From a checkpoint of a small transformer trained on Wikipedia.
Size: 11 layers, width 96, 3 heads of 32, MLP 192 SwiGLU, 1.11M parameters.
Architecture: RMSNorm before each block, rotary positions, no biases in attention or MLP.
Training: 117M tokens, 3571 steps.
Each number is 128 + 24 x the weight over its row's rms, rounded and kept within 0 to 255. Layers, rows and columns count from 0. Numbers have three digits each. The size before them is the row's rms in percent of the matrix's.

# gate: layer 5 MLP gate, 192x96, rms 0.26, rows 179-191, columns 0-95
# up: layer 5 MLP up, 192x96, rms 0.243, rows 179-191, columns 0-95
# down: layer 5 MLP down (transposed), 192x96, rms 0.235, rows 179-191, columns 0-95
gate179 102:118099124120108143123141120153160128169099160130145143132124060127122105198137119124115116104125140164076095149127135159066098104125119140155141137123145177126104134100098181135156096129169124139139182142115151137131139135135145124086132102158136113126101134091126111118152135132132112136
up179 103:117135138099102093115143096140128144136163127166141152129110094118146096081169127138119096141062107139145113081175135141126120124159130119151115118120139101122160146106104146154152080123172109163130135106106154144142109118108144173117113144137136130123142097105136147140116165069077124135
down179 104:102139099136114127175092113138142119091105121147102135136129139149146109162116097118130148129125143109087119098042119129142082123096101097156146106143147137155100142148106160125148122137152145133096130107116134154145184130117109081124128145102134113140147087121095116132144075112147173115
gate180 097:141092130141121134086143133146098129107110101074078118108119121078143103081098131109150139152157084162123088123111142153120162130143129145147118152113146113133109152160181153118098115103135107148128148113151145119134147109102161146077116176122165133117090121105149157148124152121140129099
up180 104:147121114086091156169135118141125091150139105104127163124142132100151100116153144099153185142113127106138112147169131131107126146133131104138129151108152180091124118086163176104108130134111143146105109118136091128111139127079117144146089152092146144143156149129148133153121156179109077137
down180 102:156137164126147134161080148137140131124094123089100136150097147125138141082117135096122149195103084173108125174118100150114118179160146132070119133098107152133127102128143120111123159132135105147094120113117097134179133144122129130114129149146090100133147143138146132155118177133147119126
gate181 091:163166114164140116105124160136099136102086144150103130120118171115092148157115132125141134074149105105087118114142128126163084128142123144105137131144111170115138095146155124125130119121171114097134144133091113126102105140127132118177086135079067119143164081155153144110142139148108124120
up181 088:129120133116136141107110118124089147063110139139148172140136185180127165164115078170170139102120105100122140089125143146141105146122138085155090128165118164139117099115157108105111100112142130124124106153102139128101087117142152103142109122128133142113172127142123140142141119161082134136
down181 093:090118165138118126137129111101152140113186089141157142149112154121118126118134107139166106144133122127166142096170108114129078111157128118140127144119133126148114097105125124131110140096130088117144101096160168055151111123171119171096160133157134118111105105136122112171097106096156138107
gate182 098:130160113133101137148169108164114151107154108152145109079158123120115103102160101120112146132121127112101108150118100139140145099175099109163119125096134126182113131122098202104087117130090123094109163130131130162102140108107108141112148110101106117137136076127138135164176137136135120138
up182 098:092144082135147168136191142098164136115156146103183103121107141112115100085119155124136134125136145125154151140146114121126124118118158095151121111155159173115152082157123129126172134128102112119127119099121140125173136158117131098165091097141125117100119102099181114147116112141168116133
down182 100:145133143148119155114146104136117106103127120080187141113172111156142157158142125146141090099136140152117148138137088116125120135125117124116155176099190184112131129139119123122138129136093145142175125133147113162126139120144106138092124119138111113161119107110115062116134165076153085130
gate183 100:179075133139119091122080156147085136100115103139076137097165144155093153117131134089121133138145129111147138123094142120104136130097095112164087124157152149115129129176127174129132162131129113124131083137135101131137098150118152162117145084128132126122127148121127170158097128159096108121
up183 102:165117108160126137124133128121127079102123111097124149071102133122094104134143125133150149127135155105105101146141179081146151126149114136073134132122169102137134142109150136123150134137149104142094175133150132174138139143141191147117121115121124085124178114141143112135112164114123064112
down183 102:127130156155145154093078118146150165125127118101115129143113123111192104164136109120149116162136092138182103146136128105099157134143154112136121143087113119136115150148147133140090117123158159131095132103156082148115108114110157139156154104161086129128096134157093106096115158091117091122
gate184 098:126119130141146139080101109119137151108102154094086142101115155103126085104132132104137129109150140099154175127124147158131096150120115142137091080185153141119122130143074094130113128172146118137124141134105121118115159120106183148142152105123126136109096087137163106188098144135143113124
up184 099:109156117150161116127115115159135127106091143120166155094113119153106111166094130115128169161155098132177148103143160175113186119102113134083098087136145164117134141124127139102134175159135126095097119129107122172100138138114119138126085131124123146108134081113126094116162120116143153132
down184 096:137159123140135106156106151138076127112107122121097111126125135103133166127150157136117130137127097127151158162116138147130151152124093090156147099118166146105079160154170147140135146168147140111137167106083078106134106102140121104168149117119103132105100121130142109135097100160106064151
gate185 091:131137117114135124153126096132094103111101165132090169123142115126115115119105139141125144081120161145112167138141111113073166149121148169136094115130150136101148133078126157113176138125140115180098142142151143153130096142109119076118128099120172175122132111134136120161167084162117127120
up185 098:119138111151135128156150091097133076133115139152131108140148120077121099119150145131108143145112154162108150103132141136120100080148133106107145099138111115129113195157141136116108129132173115113113117113113087080142137125138123156096107189131149121114102146138198125116143148121083103157
down185 097:130153116158148100096074146096111133109131151106145160173116146136096101132124110134117113105125146093096175138087143108138198194140133144147128096104120168116116166134131170111166113100145129130127114136133080108130135131142083136120123131128154141129127124135157096138121126156162100147
gate186 100:136141132139141166105127123081136075095111078107117147119132133120171137094116097131145093141076146140081084127156162168113123102123141175158124130135106152126136109128132134102100138136079109125149113100150121131109124113162131098142138145119138063139120113124113075153101108124152130145
up186 102:111136123143111140154118106107068138123147133120125129158124122132124128128115177072107158125162114091124094146095119184169116160156113140121081149114170126114165089154122122104149171138141092115170146091167089153103165117134130140093143103153127151131130120138125111140135103140133153127
down186 101:135136131090137102164159147147138115146140180111121102140122126097114110130107138162148126111151134115160140141093137123078100104132110124165105106146153135131121177113101184078124075129120130090067108110138145093174143162146127124102136135116110140087139114136148148140113087132099124124
gate187 101:135103160110129146155143146087124129095146147139117133140143113088125138118129092142124118127120136119085136111166145100109163151117134121163139113139180143164177122152130125092078131144137103150157151109149141099117190126171093116148164168088119122094146127098133112133120169111110136174
up187 100:120165132140086137175165101165131154162111114164120148119163167123147120140186115141134155125110141123145139118138108171142136099158118145139137070138142136130111111176120130140088185097144154103120131129117129132144123130151134150082078133101129125147138138176149109151115087161135129141
down187 101:078098099135136120137092126163133093143125088130131139148137116104134137137111135126096090112181123123103134155129145163113106123151154128080093125161120117106119093103142182152144141140149102132109133172121109139127153146126143128173169187112146174165129121105143122102141092138086129133
gate188 101:159127114167148168089114152135130140112188171148110147106175115135169150134112149142158129119127157105126075139172132144094138143129114118182097142122130113135143105129133147102097068122125089110159178153142124117112150081140104115142138146118121137157115158166129128136154133124126135122
up188 090:129107089135169108155150098162155167131110086120100124092128118120154121181106120169115106123114178119182158101115108154091152139113128107160102146134141128171137138163104148105127131152144129076122126156129124080134085124124119159145126149109100128158122120143092149163120109122148126129
down188 107:175177095113147143107133191152141143143113159103137114123161140158118139130124154151131106126154164121129139136130125100108118151157125125115117140095132121134130132135155130102129128158113123151130165161091121097084104134100136135134125138111076094124105162183119166108196123143116140182
gate189 100:101157109156125120131100131127196150110089117156137152090134128123150162122126138127095115112125154165168128072105139152105140117077133161119168078096114139172124095091156135145113130084124117128173118128134132140155152149177142121091121123102120117120120143143143134119142105100145127103
up189 096:146136103132136093115123102150101109114127103092164197105156123121112103132152117139121120128126123132142129109113123146146120108097088121124107094101140098125084139110075134161117139108113181139166193126122152121130163081133151097160124086125117127101159167096164129135153127103131126143
down189 094:124146091162129117105095125155132125130159096104092137168117073106138154090123086125100167110145114128135145139147128130111124087130150128104110135063141117181096127106102115146120120133130109177099117163107139105120134145118174102097120128094136141118154113125155128170146176121143119095
gate190 104:110145146120134145134125104141138130152141129097112100103088103159119155134165134142145109102152096134107121106096178137110138111116102144150099114158169124117143197177137162134090111109117104085155104140139137146100129108185132176140161100121111110139162076125151128127108125129104122126
up190 105:155130103111121134111134089103127138105157096116056131121106171128100116140128137164126120182102160138148150188176111102156124147106155157131116095133125076139152158139139132134143131155150121124166142135111137147103123119082086136082145157167107160127147112117142126120122133118114136150
down190 101:098123164140157105139148082099098125108126135118140130136135143129122146122103077096122143107141092106178101076106117131120113163146089137145104153124105098104138115134185162143123119072092197143158078119118152124108165129104108129124156115109134113124123109142127158104128136133131131135
gate191 103:145169132104131115128141092121177140118112159144157115072144152155194154135102171140093086095117105101144111153104144130128125157164113117082099145153178158116173131097130156131134136128142103108144135138131124111097119132137117124130126133158113177112130117095157124095136123094107141124
up191 100:150143108153127125092125135101153129106138177143118137076118133157110170135119172105095129134139152124162141177104137131128125138148112181120191119100157148132142085153093120091115098140121120101118122159120128134147141108088137099147087130105122118128120151155137104120184118124121174159
down191 100:140144110159120111174105094150146131164117180139134098121131141152170130171144106108156116134157115083103111166140124159132126131159173101119107103122148168099143109104122124091124122171140112103135125106141133105142137125085150125156086129131106156148074179096128132135133094113138099123